Weights of a small transformer language model: width 128.
Each number is 200 + 40 x the weight over the matrix's rms, rounded and kept within 0 to 999. Layers, rows and columns count from 0.

# down: layer 5 MLP down (transposed), 512x128, rms 0.0398, rows 80-132, columns 0-63
# up: layer 5 MLP up, 512x128, rms 0.0685, rows 81-132, columns 0-63
down80,260,141,147,169,163,251,167,214,135,226,228,244,247,212,224,266,142,212,152,221,243,231,200,228,242,141,168,187,241,247,141,157,246,213,191,236,159,209,199,180,228,174,143,189,186,201,236,159,236,203,163,169,278,164,157,178,173,246,134,184,133,216,222,260
up81,216,154,165,247,229,247,164,210,266,214,104,168,235,157,152,213,212,157,180,197,228,187,258,269,139,213,157,284,179,152,140,260,207,225,211,204,157,147,219,172,232,165,251,276,201,245,183,286,139,246,230,194,264,258,151,237,157,234,216,223,209,187,189,148
down81,151,262,204,161,172,170,208,204,238,138,303,195,269,116,224,218,177,206,160,161,213,172,143,182,231,172,197,164,220,229,205,180,175,194,204,179,237,209,216,171,314,211,148,227,208,223,257,200,221,229,232,207,203,183,204,216,153,130,145,181,91,237,130,284
up82,225,234,151,205,185,286,144,288,267,210,237,172,228,186,152,161,237,187,186,213,229,96,214,268,235,115,267,186,187,238,269,186,265,197,158,182,156,212,190,210,180,168,161,278,239,199,159,295,194,258,186,165,206,253,160,236,174,260,212,127,133,252,129,231
down82,183,174,267,173,272,170,273,214,269,152,169,292,216,115,266,141,198,150,183,216,179,187,154,169,185,193,184,229,214,225,236,220,233,126,207,196,186,106,163,188,212,216,222,241,234,177,133,144,194,172,204,215,183,233,231,167,181,211,226,213,129,208,116,266
up83,259,163,216,251,206,274,179,214,168,283,175,168,267,193,217,208,206,257,239,221,141,123,229,169,247,239,182,200,148,230,264,216,186,201,175,187,225,250,259,186,177,225,154,162,208,254,160,203,156,227,187,203,170,218,201,200,215,263,176,204,242,253,175,249
down83,222,165,183,224,218,195,158,145,177,170,225,152,261,218,227,175,196,208,208,226,188,234,225,199,199,197,225,218,170,182,142,218,258,218,218,155,240,237,176,224,152,163,212,147,238,220,294,268,159,270,172,239,169,236,211,173,180,210,196,260,218,182,204,161
up84,137,231,281,272,190,210,185,183,254,188,177,234,207,138,217,191,217,209,169,153,177,173,211,209,141,174,124,216,210,191,140,248,120,169,158,212,273,250,229,154,160,282,167,185,185,203,246,233,149,211,167,187,212,238,248,200,197,161,196,249,223,180,263,200
down84,177,304,178,242,204,201,214,214,189,118,215,244,178,175,250,288,204,181,204,223,125,253,154,162,296,227,173,218,169,174,207,219,251,275,212,181,265,212,199,221,257,216,185,197,209,175,200,148,224,205,160,294,233,208,252,199,179,193,159,173,185,159,195,273
up85,205,206,276,268,236,229,185,234,206,202,171,227,233,249,232,215,237,179,179,254,184,186,242,233,219,203,222,184,216,214,239,225,157,197,202,226,219,175,188,217,202,245,218,219,119,242,184,263,228,205,194,231,203,250,259,251,260,235,224,207,265,173,231,180
down85,184,230,141,208,190,130,179,218,206,262,202,273,246,172,206,169,222,204,222,131,212,205,197,168,176,137,210,174,194,207,252,195,250,143,205,143,232,198,208,183,214,187,207,201,179,116,186,215,174,203,227,218,189,159,186,236,94,135,221,186,184,183,200,190
up86,199,208,118,129,222,255,218,162,207,167,161,177,210,217,221,206,182,232,143,218,217,235,187,135,203,252,232,182,265,288,266,270,177,269,189,157,229,185,167,192,244,229,171,168,230,252,235,231,186,150,309,181,270,266,203,284,181,166,219,230,267,196,95,248
down86,249,258,184,154,259,182,175,202,192,266,175,224,155,96,174,217,161,237,227,185,210,161,176,185,54,218,190,145,182,221,244,246,214,110,240,174,163,196,250,185,243,215,138,260,160,215,228,140,223,170,152,168,184,263,160,178,143,153,126,200,247,190,236,164
up87,226,225,227,263,155,206,234,155,184,217,212,193,196,169,256,208,221,245,246,207,241,116,230,161,175,252,156,198,136,166,165,158,232,149,161,152,233,163,152,212,242,168,206,166,156,225,150,241,170,177,181,172,272,205,237,214,252,209,203,119,232,255,132,267
down87,147,212,140,245,229,216,254,162,169,139,250,208,184,189,158,153,182,224,188,193,134,227,228,199,287,185,237,207,214,207,175,166,177,244,216,236,224,197,240,155,155,218,196,191,211,105,151,258,105,227,172,189,232,270,237,183,220,238,176,225,234,219,211,135
up88,165,191,198,212,197,119,236,205,142,163,218,282,183,130,173,303,185,122,236,252,144,189,214,202,246,218,92,197,210,186,188,209,165,178,196,294,260,200,208,215,161,163,204,182,233,154,219,275,143,205,197,198,217,211,190,185,119,161,147,156,216,173,225,219
down88,173,207,206,214,158,219,274,287,295,218,207,181,230,172,235,313,222,181,209,256,246,177,168,175,159,224,200,197,215,208,227,232,235,160,207,149,142,173,212,112,192,222,245,207,208,166,279,300,203,202,240,183,211,179,168,202,174,201,246,208,156,194,155,308
up89,171,234,155,215,204,229,231,81,151,265,215,232,182,219,146,178,210,165,200,189,149,193,278,240,210,169,195,171,152,217,213,204,235,272,191,191,154,209,214,267,164,182,209,233,160,249,162,121,194,269,196,199,312,196,239,183,249,278,200,245,208,228,122,250
down89,199,134,240,168,204,240,274,204,245,271,206,189,195,248,199,112,218,78,212,179,195,166,188,158,150,210,182,149,194,202,175,202,169,262,168,190,189,187,200,214,173,180,158,124,152,214,236,215,241,256,168,189,149,207,236,253,165,164,184,263,89,216,289,185
up90,202,213,193,185,260,237,186,198,212,273,211,209,271,184,251,244,222,226,203,145,224,229,147,188,216,260,154,226,175,292,181,234,179,154,160,181,245,151,187,206,210,181,180,185,246,216,154,194,174,149,239,190,223,167,203,244,260,212,182,214,133,218,219,195
down90,167,205,205,192,209,243,231,257,268,164,222,209,173,210,213,297,211,258,179,140,189,126,235,205,296,234,154,203,200,184,170,227,295,187,217,167,194,215,205,203,212,236,110,217,125,159,232,172,224,143,123,213,263,97,232,138,117,273,194,145,208,207,217,191
up91,90,209,173,198,173,250,138,230,184,239,232,243,152,248,175,182,231,185,210,173,279,195,260,160,165,140,194,229,216,264,167,171,190,153,254,134,210,267,229,215,261,216,254,244,178,237,136,198,174,180,280,168,171,150,269,244,189,170,193,202,245,272,163,172
down91,277,216,197,170,272,298,181,193,174,134,171,220,202,205,179,113,153,260,150,257,139,193,247,216,176,182,192,219,205,277,182,138,174,210,188,202,279,177,103,267,183,149,139,230,207,208,178,183,166,209,232,142,252,205,186,224,169,213,122,264,161,213,205,204
up92,234,181,187,187,183,173,210,216,209,226,185,241,253,137,176,229,169,137,184,228,208,199,217,226,279,191,206,174,187,187,252,237,211,202,280,244,234,235,214,117,271,227,245,195,143,256,157,141,203,169,207,161,204,167,179,204,238,212,273,225,254,178,209,149
down92,181,192,289,255,189,208,117,236,150,170,134,211,193,217,122,207,230,229,181,168,208,260,187,208,180,249,159,187,200,162,196,231,188,179,204,244,154,179,199,215,199,234,215,217,256,203,187,182,174,169,146,160,284,230,219,174,216,192,176,240,203,290,243,120
up93,260,179,200,233,177,247,259,204,204,236,225,260,193,246,144,166,263,244,153,259,165,206,186,148,230,158,235,155,249,219,180,141,246,244,273,229,151,180,169,265,223,154,129,205,163,262,177,222,125,207,220,135,237,188,157,230,126,147,192,185,203,172,192,165
down93,131,160,217,177,209,147,138,151,200,158,181,189,181,196,214,233,218,159,159,209,180,155,249,232,189,247,228,195,246,211,130,262,190,115,271,173,221,204,189,221,113,275,244,241,230,182,222,264,117,200,200,187,219,261,236,158,209,224,227,248,191,247,258,177
up94,146,261,292,271,229,167,223,157,243,153,190,251,182,149,157,183,217,249,134,177,199,244,211,213,194,183,205,253,219,153,174,239,198,215,228,199,248,156,150,151,193,245,216,177,185,164,134,179,219,260,240,159,273,199,220,231,199,222,136,204,174,164,231,182
down94,152,171,110,197,222,123,190,185,192,170,172,191,241,190,272,182,218,235,183,228,197,125,204,182,227,234,207,208,211,198,231,210,222,196,229,185,151,230,270,263,236,177,143,228,140,242,169,255,231,230,208,247,165,204,175,145,166,178,212,243,179,172,121,263
up95,232,234,165,207,227,258,186,224,204,185,181,222,139,234,206,184,202,235,200,276,278,227,212,159,142,227,178,183,135,111,195,243,205,214,190,249,240,245,105,218,174,127,168,239,241,260,246,156,111,198,243,164,230,237,238,189,190,284,123,252,166,174,138,168
down95,234,269,241,148,297,163,125,222,263,229,138,130,220,223,181,253,239,174,172,241,271,162,143,102,284,232,170,238,210,217,217,168,199,185,195,206,200,123,224,170,171,190,185,170,179,206,217,218,241,237,150,224,261,217,193,227,206,152,207,211,193,242,223,183
up96,244,173,205,173,189,226,182,149,262,159,260,146,193,264,219,205,220,185,259,132,218,193,226,153,258,191,161,147,169,142,253,141,158,157,221,227,278,188,248,242,242,155,258,189,216,262,202,206,159,211,272,123,238,170,285,204,256,179,211,146,103,312,192,201
down96,206,180,145,206,213,202,154,219,248,221,171,246,238,182,279,141,258,206,257,133,183,196,195,273,147,220,279,126,133,224,244,191,208,175,280,247,233,222,213,158,169,219,145,300,237,240,273,160,155,251,234,275,261,199,257,272,162,231,247,242,187,206,119,181
up97,197,212,257,251,182,194,170,150,216,252,153,256,166,192,183,199,151,212,167,265,218,259,198,232,272,172,144,205,167,235,240,264,269,245,268,193,253,223,240,191,207,208,208,187,250,232,212,271,208,169,210,209,276,222,200,197,195,233,134,168,195,169,232,186
down97,232,216,122,201,202,230,219,246,212,229,281,211,229,197,253,241,231,142,224,217,170,178,210,223,196,204,188,209,223,200,232,193,193,198,235,185,210,269,163,204,193,235,222,276,187,311,215,204,269,248,225,202,213,140,218,243,245,191,172,206,160,219,202,128
up98,255,222,136,180,208,194,182,160,188,153,195,238,136,165,280,212,216,231,192,148,220,180,229,171,234,117,162,171,176,261,286,213,96,214,186,245,235,157,309,133,212,169,231,204,184,233,153,193,189,169,214,188,238,196,243,213,186,241,292,124,224,185,287,234
down98,177,218,171,66,294,156,142,192,255,254,217,277,128,191,176,151,244,264,234,201,180,146,133,222,232,153,254,254,230,187,185,266,198,214,206,130,250,207,202,170,233,192,245,310,194,112,195,217,185,238,159,201,239,191,270,221,248,226,170,181,139,249,183,201
up99,191,269,197,182,159,257,262,213,87,239,153,213,170,227,193,170,162,222,87,173,116,114,167,157,190,161,143,281,200,125,192,115,183,132,227,215,192,255,149,220,162,207,182,306,191,190,180,235,173,201,183,178,205,140,124,250,175,198,206,240,164,220,251,185
down99,178,214,183,218,174,140,160,238,223,183,197,220,189,166,177,217,192,240,217,206,215,226,191,214,234,208,120,165,213,162,239,232,145,240,156,212,208,232,144,180,203,141,160,234,153,99,224,155,221,229,215,243,244,226,212,264,296,151,224,208,121,210,167,213
up100,185,248,135,228,181,209,174,165,202,197,252,219,198,267,263,208,179,170,204,225,210,211,221,160,235,253,152,197,243,207,195,172,247,223,239,257,199,228,258,229,207,249,263,196,170,203,196,145,265,211,161,218,239,159,263,240,186,214,237,167,246,236,146,217
down100,208,125,248,212,302,246,203,148,223,155,294,190,139,199,150,150,245,181,227,209,283,209,253,269,175,195,83,197,166,141,254,212,129,187,168,205,201,182,161,169,161,203,200,157,197,222,223,176,259,178,140,216,208,210,244,129,222,150,137,215,161,206,232,236
up101,153,208,136,255,151,265,211,199,167,227,233,215,169,167,207,225,232,255,177,161,231,194,148,207,166,158,150,142,196,192,212,135,189,238,165,208,180,218,214,211,176,221,179,237,141,243,263,149,164,150,185,158,168,233,179,220,150,208,192,194,175,261,137,226
down101,171,236,200,206,194,168,210,185,204,245,246,208,152,129,165,191,217,260,209,192,220,136,216,198,190,179,233,150,226,181,134,170,220,213,148,221,141,203,208,238,225,233,242,125,157,111,132,232,250,205,263,161,248,210,205,199,188,207,189,254,185,272,248,218
up102,232,227,176,268,225,204,238,172,220,224,201,200,285,185,139,139,233,135,215,157,177,110,185,142,243,247,140,214,170,204,165,154,152,224,260,295,155,213,235,161,224,144,244,243,151,195,226,133,151,229,255,234,214,190,169,191,191,215,251,164,203,200,217,168
down102,158,192,256,240,264,197,196,175,133,277,204,243,229,239,201,260,138,174,173,210,200,210,173,201,229,177,188,241,214,145,280,205,194,217,226,220,258,157,157,216,187,285,268,198,176,196,211,283,164,209,228,181,183,259,225,186,192,197,204,241,177,265,207,248
up103,273,237,202,149,212,210,211,214,214,234,181,251,149,202,207,200,166,201,183,208,139,219,211,153,209,215,184,172,235,203,220,205,193,187,206,253,230,216,248,252,316,175,298,246,185,147,197,168,182,189,196,157,230,160,226,220,191,263,199,151,255,251,187,182
down103,253,181,252,202,207,266,232,189,142,232,198,204,234,204,242,150,179,289,162,171,142,166,238,149,178,267,204,227,198,165,243,183,211,169,169,198,232,210,203,161,265,266,196,170,142,205,160,255,172,244,154,159,170,218,241,154,162,170,221,161,236,215,260,178
up104,252,264,221,208,273,230,178,238,270,237,251,139,150,206,139,243,163,245,198,224,164,297,273,202,172,217,196,271,245,238,174,170,242,241,206,195,230,148,176,147,239,167,225,209,179,272,183,184,252,156,138,149,259,194,249,173,151,171,229,171,122,217,186,189
down104,165,171,269,181,206,234,243,228,204,141,201,167,184,130,192,229,226,299,278,223,260,199,244,197,248,246,193,221,114,219,226,213,202,228,284,174,176,139,194,218,145,298,243,248,210,221,190,177,243,250,167,157,203,244,272,298,180,135,183,245,209,226,222,181
up105,180,212,272,157,255,191,219,237,167,244,187,260,236,165,136,231,233,148,86,120,233,250,228,258,200,224,128,228,234,148,231,249,222,235,238,159,257,210,203,205,195,204,172,161,205,246,195,124,197,192,214,197,249,142,146,300,256,289,227,173,217,199,200,277
down105,215,189,184,132,225,249,197,180,233,256,189,167,199,236,160,147,214,244,251,176,218,244,244,276,171,188,206,161,145,176,200,226,147,184,170,114,147,181,126,219,270,246,256,264,189,100,236,103,252,234,192,238,233,246,190,211,193,195,192,224,160,131,150,272
up106,138,175,117,267,208,162,181,191,204,230,195,240,208,220,235,193,290,276,151,220,157,229,238,160,235,198,201,220,263,247,201,217,242,209,204,149,235,189,174,177,269,289,227,215,165,190,226,277,214,164,170,148,221,201,255,255,212,237,185,206,216,178,162,268
down106,151,246,179,205,217,150,219,248,225,240,292,287,214,227,157,212,248,266,209,193,234,157,225,226,268,234,208,226,192,227,230,157,241,194,282,214,165,224,126,163,258,182,213,158,125,165,234,213,213,230,235,187,235,170,155,257,184,172,198,200,120,206,204,133
up107,111,206,129,158,213,150,187,148,252,219,179,254,167,202,224,292,226,226,227,143,270,220,217,146,201,188,133,168,275,213,164,242,189,198,237,173,164,234,280,183,210,175,165,238,212,135,242,224,159,193,277,199,219,173,223,229,182,191,193,237,236,170,162,178
down107,197,213,164,216,245,218,190,165,166,223,222,175,188,232,177,174,141,162,212,179,195,193,222,210,230,201,167,236,243,169,197,126,215,120,145,220,181,178,157,223,223,244,135,171,192,224,179,196,197,215,249,126,204,286,113,271,114,262,232,166,224,166,175,228
up108,171,187,142,187,277,184,194,133,238,206,176,153,185,173,170,243,166,153,179,177,202,194,196,209,209,135,151,149,245,166,225,190,134,293,243,174,211,238,228,163,182,199,227,201,234,208,238,208,221,198,197,141,206,201,244,230,240,239,179,214,179,221,277,160
down108,192,176,199,211,179,142,150,213,213,204,185,170,258,250,272,230,224,142,229,254,190,238,229,207,218,186,237,156,227,175,214,192,199,239,229,162,196,142,193,220,190,141,145,181,131,86,150,224,205,242,238,209,234,174,204,233,135,178,224,146,174,233,220,182
up109,195,177,218,225,205,181,159,173,262,205,178,284,181,231,165,198,147,127,245,166,197,170,184,223,230,191,151,219,150,207,170,206,241,207,238,169,262,235,221,252,200,164,272,227,143,242,208,183,221,178,242,225,200,82,194,177,266,196,166,233,134,251,155,241
down109,222,170,160,173,184,227,204,229,220,201,227,286,196,207,155,163,139,192,138,171,212,125,88,180,146,221,219,211,200,299,246,211,212,151,227,173,223,245,168,208,199,178,189,170,183,226,227,160,241,249,237,229,211,170,157,227,192,241,240,218,175,224,123,190
up110,229,205,193,202,174,219,218,112,202,171,154,168,261,208,243,132,233,177,217,97,240,247,143,168,151,258,173,149,200,227,284,225,238,239,178,225,254,120,219,135,226,213,234,181,210,177,173,225,211,252,253,130,216,238,132,172,165,209,232,198,241,252,94,286
down110,225,185,232,172,238,205,169,215,193,207,163,177,199,145,180,200,188,250,176,125,232,183,224,258,203,235,223,185,247,249,218,213,185,213,265,229,242,243,181,220,180,303,207,117,196,200,238,268,149,175,209,210,227,244,133,174,272,175,136,250,245,214,197,170
up111,183,162,236,230,206,271,254,244,210,190,135,199,191,212,205,170,171,195,163,215,234,192,230,231,193,221,165,270,260,200,260,182,154,196,301,151,244,193,296,175,224,123,181,274,228,196,220,196,180,241,213,245,194,176,161,180,250,210,176,184,254,186,202,152
down111,206,193,219,274,272,198,163,174,242,159,138,157,266,108,211,274,279,199,179,203,230,222,164,165,162,137,212,197,144,253,181,224,180,202,277,176,245,153,172,173,209,194,231,240,189,150,133,136,196,214,183,211,258,210,149,248,218,92,208,188,158,227,193,232
up112,185,151,232,176,148,243,175,177,189,293,160,261,245,204,200,215,225,221,236,183,204,141,171,200,172,200,171,205,160,158,268,242,242,268,154,165,182,265,149,137,163,176,161,262,181,227,231,212,226,186,188,215,217,202,209,210,198,251,239,225,212,200,205,243
down112,139,209,150,137,208,163,228,265,207,198,169,179,212,203,254,212,196,207,193,225,241,214,184,210,216,239,107,239,232,220,216,150,232,188,156,207,186,196,250,246,232,227,174,227,136,149,194,192,211,233,188,181,216,184,178,188,256,150,193,147,233,161,217,194
up113,193,245,199,200,147,282,157,152,232,275,194,145,271,142,201,173,187,152,218,227,267,182,157,246,228,179,174,161,237,170,179,165,177,224,149,213,226,224,202,171,209,234,257,297,225,183,206,210,174,147,198,243,222,204,146,234,183,216,229,148,244,218,261,267
down113,202,193,186,291,158,242,193,204,224,214,207,188,68,238,259,205,181,129,184,122,238,213,120,146,155,158,194,219,213,162,147,262,176,138,222,179,125,171,228,164,207,209,221,156,235,279,237,193,225,138,227,177,181,246,156,223,188,211,161,206,258,199,223,141
up114,237,187,138,263,160,219,244,225,172,225,157,176,192,303,99,188,224,233,156,156,280,218,260,197,240,164,159,194,126,246,217,216,180,191,220,169,166,208,223,135,248,189,298,186,150,254,219,136,268,136,237,226,256,179,224,240,223,189,231,134,196,177,128,250
down114,223,242,175,260,224,240,166,147,107,225,247,202,200,236,178,139,213,261,197,226,143,165,227,209,244,150,181,208,248,229,230,182,167,170,114,216,127,182,204,157,148,253,271,191,207,138,194,185,220,292,232,168,181,86,225,180,276,219,201,171,182,160,185,213
up115,159,209,136,205,308,241,212,184,237,170,174,145,238,176,242,243,138,197,133,177,204,197,259,217,236,185,184,165,175,230,155,177,226,227,184,207,137,195,227,248,173,274,212,247,245,216,211,155,141,174,227,246,169,142,311,188,180,251,229,236,124,224,197,237
down115,126,265,247,178,217,116,184,213,210,262,142,211,208,186,211,222,242,187,158,273,218,172,252,245,203,204,206,141,255,157,158,154,150,194,189,248,194,220,221,215,208,229,220,266,177,210,212,251,185,220,189,155,141,217,189,227,217,226,243,171,140,150,174,260
up116,167,289,196,214,141,230,174,198,213,234,215,164,236,208,216,157,101,161,224,199,197,165,253,182,205,226,202,141,263,221,209,231,181,253,229,225,197,147,169,236,188,210,236,230,164,236,126,203,151,158,266,183,206,162,248,168,226,229,135,234,268,214,190,191
down116,201,174,183,186,150,183,199,203,229,231,220,203,252,216,203,183,247,174,111,216,185,235,251,158,211,207,121,203,244,247,186,226,219,260,209,212,166,192,184,233,138,158,196,167,246,316,194,183,157,175,231,263,186,204,245,203,149,247,215,185,184,200,166,214
up117,234,204,83,210,194,297,220,275,255,136,145,156,211,173,211,243,141,182,180,167,166,138,180,203,255,198,199,271,211,213,209,218,236,192,206,245,200,224,232,172,263,272,184,213,182,196,128,166,148,144,223,198,224,210,186,172,251,164,222,178,111,241,123,205
down117,194,252,207,206,173,224,206,183,212,301,171,250,300,176,160,202,173,240,151,229,249,117,207,240,215,163,166,169,290,170,171,121,187,260,185,206,210,169,194,251,245,181,219,228,193,200,212,209,171,208,192,169,262,235,262,166,221,188,190,193,199,218,270,256
up118,133,190,185,190,211,223,162,246,176,219,169,249,231,189,158,229,191,274,235,249,174,163,179,136,266,174,223,294,131,134,260,162,171,226,162,226,205,180,234,160,255,239,172,152,250,258,229,184,181,140,199,232,159,144,119,240,202,190,236,142,223,174,220,261
down118,238,232,321,209,157,198,189,175,197,269,183,204,197,230,248,125,162,249,240,199,176,158,208,158,158,200,236,164,150,231,86,201,207,218,244,181,240,266,161,269,202,216,166,166,206,148,177,231,212,236,157,219,138,236,177,153,208,189,177,177,175,241,213,213
up119,187,188,149,177,195,198,182,144,257,206,122,199,222,114,185,262,221,243,178,210,229,207,215,219,152,206,222,294,232,207,144,162,195,211,223,270,206,182,187,224,176,253,180,169,214,223,208,205,122,170,152,160,272,175,168,225,245,240,214,243,210,178,240,185
down119,247,174,133,259,204,190,145,206,247,248,262,222,200,195,194,169,209,239,222,125,178,219,271,178,197,180,195,195,179,192,220,232,226,224,241,167,200,233,221,208,238,178,250,202,152,192,189,206,172,187,224,168,166,164,202,211,147,216,112,230,256,183,109,160
up120,173,247,140,317,203,188,215,135,241,214,193,213,200,215,197,197,265,240,186,201,140,201,150,172,231,126,164,236,173,252,181,203,178,179,210,182,173,285,201,236,243,230,238,277,193,225,134,186,159,240,197,210,274,153,151,174,228,266,244,178,113,143,143,175
down120,120,157,263,226,206,224,188,193,226,187,134,235,131,131,248,210,185,174,206,206,195,200,218,179,193,233,238,184,242,120,237,175,176,256,232,233,290,202,229,218,253,155,249,239,255,198,199,152,78,238,140,143,129,250,197,214,174,154,178,188,180,188,208,236
up121,176,238,248,184,207,283,223,198,222,231,125,135,259,238,172,225,216,133,241,157,199,275,174,199,267,193,183,140,185,168,176,180,201,242,194,240,132,190,215,274,239,224,123,207,199,206,208,206,153,173,222,215,309,175,218,281,283,177,185,164,122,171,253,248
down121,222,177,154,174,237,207,204,221,164,267,272,257,223,163,203,179,196,221,235,109,228,202,182,195,256,217,237,190,213,186,161,259,236,131,268,112,230,208,232,183,113,133,187,196,234,123,188,175,239,148,222,148,111,255,176,163,174,136,224,213,230,178,252,197
up122,245,236,143,240,94,220,170,217,193,133,153,175,205,216,263,212,278,124,195,231,195,244,259,137,146,186,198,209,148,139,235,233,264,212,179,227,265,120,244,196,268,237,223,217,280,239,159,166,154,209,174,171,168,207,204,146,243,195,216,186,227,252,237,172
down122,210,171,244,149,160,204,181,174,228,356,246,222,178,171,147,227,226,173,226,309,192,204,211,250,188,258,194,117,271,235,206,213,147,131,243,207,190,243,156,208,187,190,309,125,228,165,252,219,197,214,167,171,261,275,208,207,128,228,149,188,234,205,224,112
up123,212,163,191,193,185,199,171,161,155,197,174,247,177,150,138,250,182,150,155,162,273,147,180,207,261,175,165,211,271,219,202,149,192,232,217,211,275,176,184,228,210,221,206,152,207,159,218,243,193,116,206,207,206,214,299,158,204,201,203,220,173,197,201,176
down123,205,235,271,217,221,270,178,240,143,191,145,111,122,209,228,212,179,217,206,183,194,155,251,173,192,193,181,194,153,249,215,164,168,161,199,169,227,225,203,170,212,180,220,252,215,183,267,143,235,212,173,189,223,143,114,262,173,175,172,236,179,183,187,220
up124,199,196,184,278,151,243,204,198,194,255,101,189,197,177,189,169,252,258,181,176,189,194,234,223,269,230,192,191,206,195,271,232,203,207,211,140,250,123,207,201,188,203,209,264,212,156,217,284,219,244,179,198,156,180,178,197,271,241,172,233,112,283,166,200
down124,241,257,230,210,150,209,223,204,246,100,182,228,202,264,175,153,188,165,232,184,228,176,200,212,273,160,106,206,208,182,211,250,198,177,214,248,221,183,270,149,237,241,239,218,219,213,143,183,123,143,275,207,230,130,210,146,312,175,176,177,226,200,173,246
up125,221,205,121,260,258,188,168,250,261,144,224,253,168,150,203,201,132,161,166,185,205,170,257,163,191,154,242,251,148,216,215,146,154,217,192,243,211,239,186,171,204,199,180,164,162,216,154,261,180,174,240,162,284,172,176,190,235,155,201,157,153,293,161,195
down125,259,228,164,201,132,229,200,238,176,236,279,157,120,151,265,204,208,220,131,173,193,209,229,262,99,199,235,240,178,125,180,258,189,195,253,160,160,180,184,229,262,205,169,274,265,185,103,210,248,233,190,187,183,178,159,256,250,221,259,166,209,259,214,239
up126,207,205,287,204,227,191,194,178,229,172,239,211,219,261,199,273,243,168,258,144,185,120,190,252,236,163,170,247,209,231,211,267,213,240,155,168,191,228,174,208,155,254,186,175,172,217,231,210,164,185,207,181,185,159,167,256,214,240,288,258,216,213,221,206
down126,182,219,165,244,234,180,171,218,176,213,203,195,244,212,222,210,197,154,208,105,240,243,215,228,232,195,183,184,176,220,109,202,194,148,214,143,197,140,159,213,203,173,174,167,244,162,217,253,209,204,213,185,238,219,135,232,233,175,209,241,251,191,202,250
up127,203,227,244,286,236,216,190,182,213,227,248,220,211,186,186,276,118,187,180,196,193,262,195,278,151,184,200,243,214,115,192,235,165,201,258,219,231,256,168,227,251,232,155,265,230,228,224,204,177,141,204,164,227,143,251,133,153,216,222,163,182,166,167,214
down127,212,153,120,181,231,169,190,193,238,240,153,167,198,139,240,129,182,175,214,235,114,224,153,203,136,205,199,251,171,139,162,244,148,253,226,216,94,151,196,261,177,151,237,240,178,178,167,183,246,210,161,119,174,238,195,206,200,242,153,189,269,218,203,145
up128,222,172,159,201,222,200,118,272,217,183,131,237,218,254,233,183,187,188,230,137,255,155,235,228,126,147,224,147,169,222,201,245,206,244,165,241,225,176,238,168,208,180,231,213,180,117,139,201,245,201,215,225,157,287,189,272,133,197,250,151,146,215,134,254
down128,114,149,198,201,191,195,171,227,173,218,241,187,208,197,231,216,197,154,289,159,196,237,193,169,224,200,150,163,213,209,122,185,196,215,183,134,155,171,166,166,224,148,151,197,185,140,188,260,240,182,207,211,212,260,229,197,240,285,252,175,210,154,214,185
up129,222,172,204,229,256,165,164,208,174,140,235,218,149,210,205,168,170,194,161,212,238,223,250,221,216,184,227,242,155,146,149,170,187,262,321,258,182,157,157,174,251,181,224,188,217,155,227,191,232,178,290,247,228,185,245,215,172,174,195,139,166,194,224,245
down129,251,138,225,171,234,166,185,188,141,135,180,214,181,173,163,219,227,147,110,191,218,211,188,190,174,144,215,267,206,205,242,204,167,135,197,176,184,198,199,145,179,215,286,158,202,243,241,175,253,221,45,219,255,275,212,243,165,137,157,242,211,209,198,207
up130,193,171,216,185,192,169,213,157,164,246,154,284,143,146,148,176,192,115,124,196,156,192,198,189,164,245,143,193,289,176,146,281,225,102,244,220,173,180,222,172,176,150,152,273,151,222,169,186,156,161,222,155,216,162,177,258,177,134,179,220,160,229,195,177
down130,131,239,169,253,227,246,203,197,147,186,198,227,188,217,239,243,234,251,263,212,251,267,208,247,238,212,181,253,175,290,227,119,243,233,171,220,151,182,194,264,181,188,186,247,177,275,205,181,170,191,156,145,248,185,171,274,249,101,207,201,172,213,274,283
up131,202,254,224,249,157,277,189,227,185,209,207,167,270,191,190,171,201,252,144,247,191,212,213,228,268,166,210,156,216,197,163,232,192,239,127,186,219,187,184,206,170,215,191,160,164,142,136,228,235,276,155,110,178,267,194,172,193,186,205,185,145,297,208,208
down131,245,194,177,135,281,149,246,173,272,244,118,213,237,210,172,209,198,218,204,171,233,194,213,169,154,187,230,215,210,239,229,198,211,171,193,179,169,210,246,182,304,167,216,173,275,198,234,188,230,196,138,146,177,206,217,66,173,224,183,226,146,220,250,99
up132,163,198,119,215,157,128,156,133,178,144,144,200,248,197,189,289,191,195,196,203,189,251,179,139,212,275,196,275,163,149,233,238,224,102,261,255,252,207,241,233,264,252,147,196,227,166,219,123,212,125,227,153,177,246,274,162,205,193,211,255,169,238,163,237
down132,139,189,232,181,140,252,148,169,200,258,245,214,196,171,174,170,218,204,240,207,219,173,238,132,229,158,227,168,203,263,212,186,276,166,214,195,237,188,202,222,199,137,190,183,220,213,211,132,175,161,197,95,237,133,255,211,242,173,199,215,182,246,290,141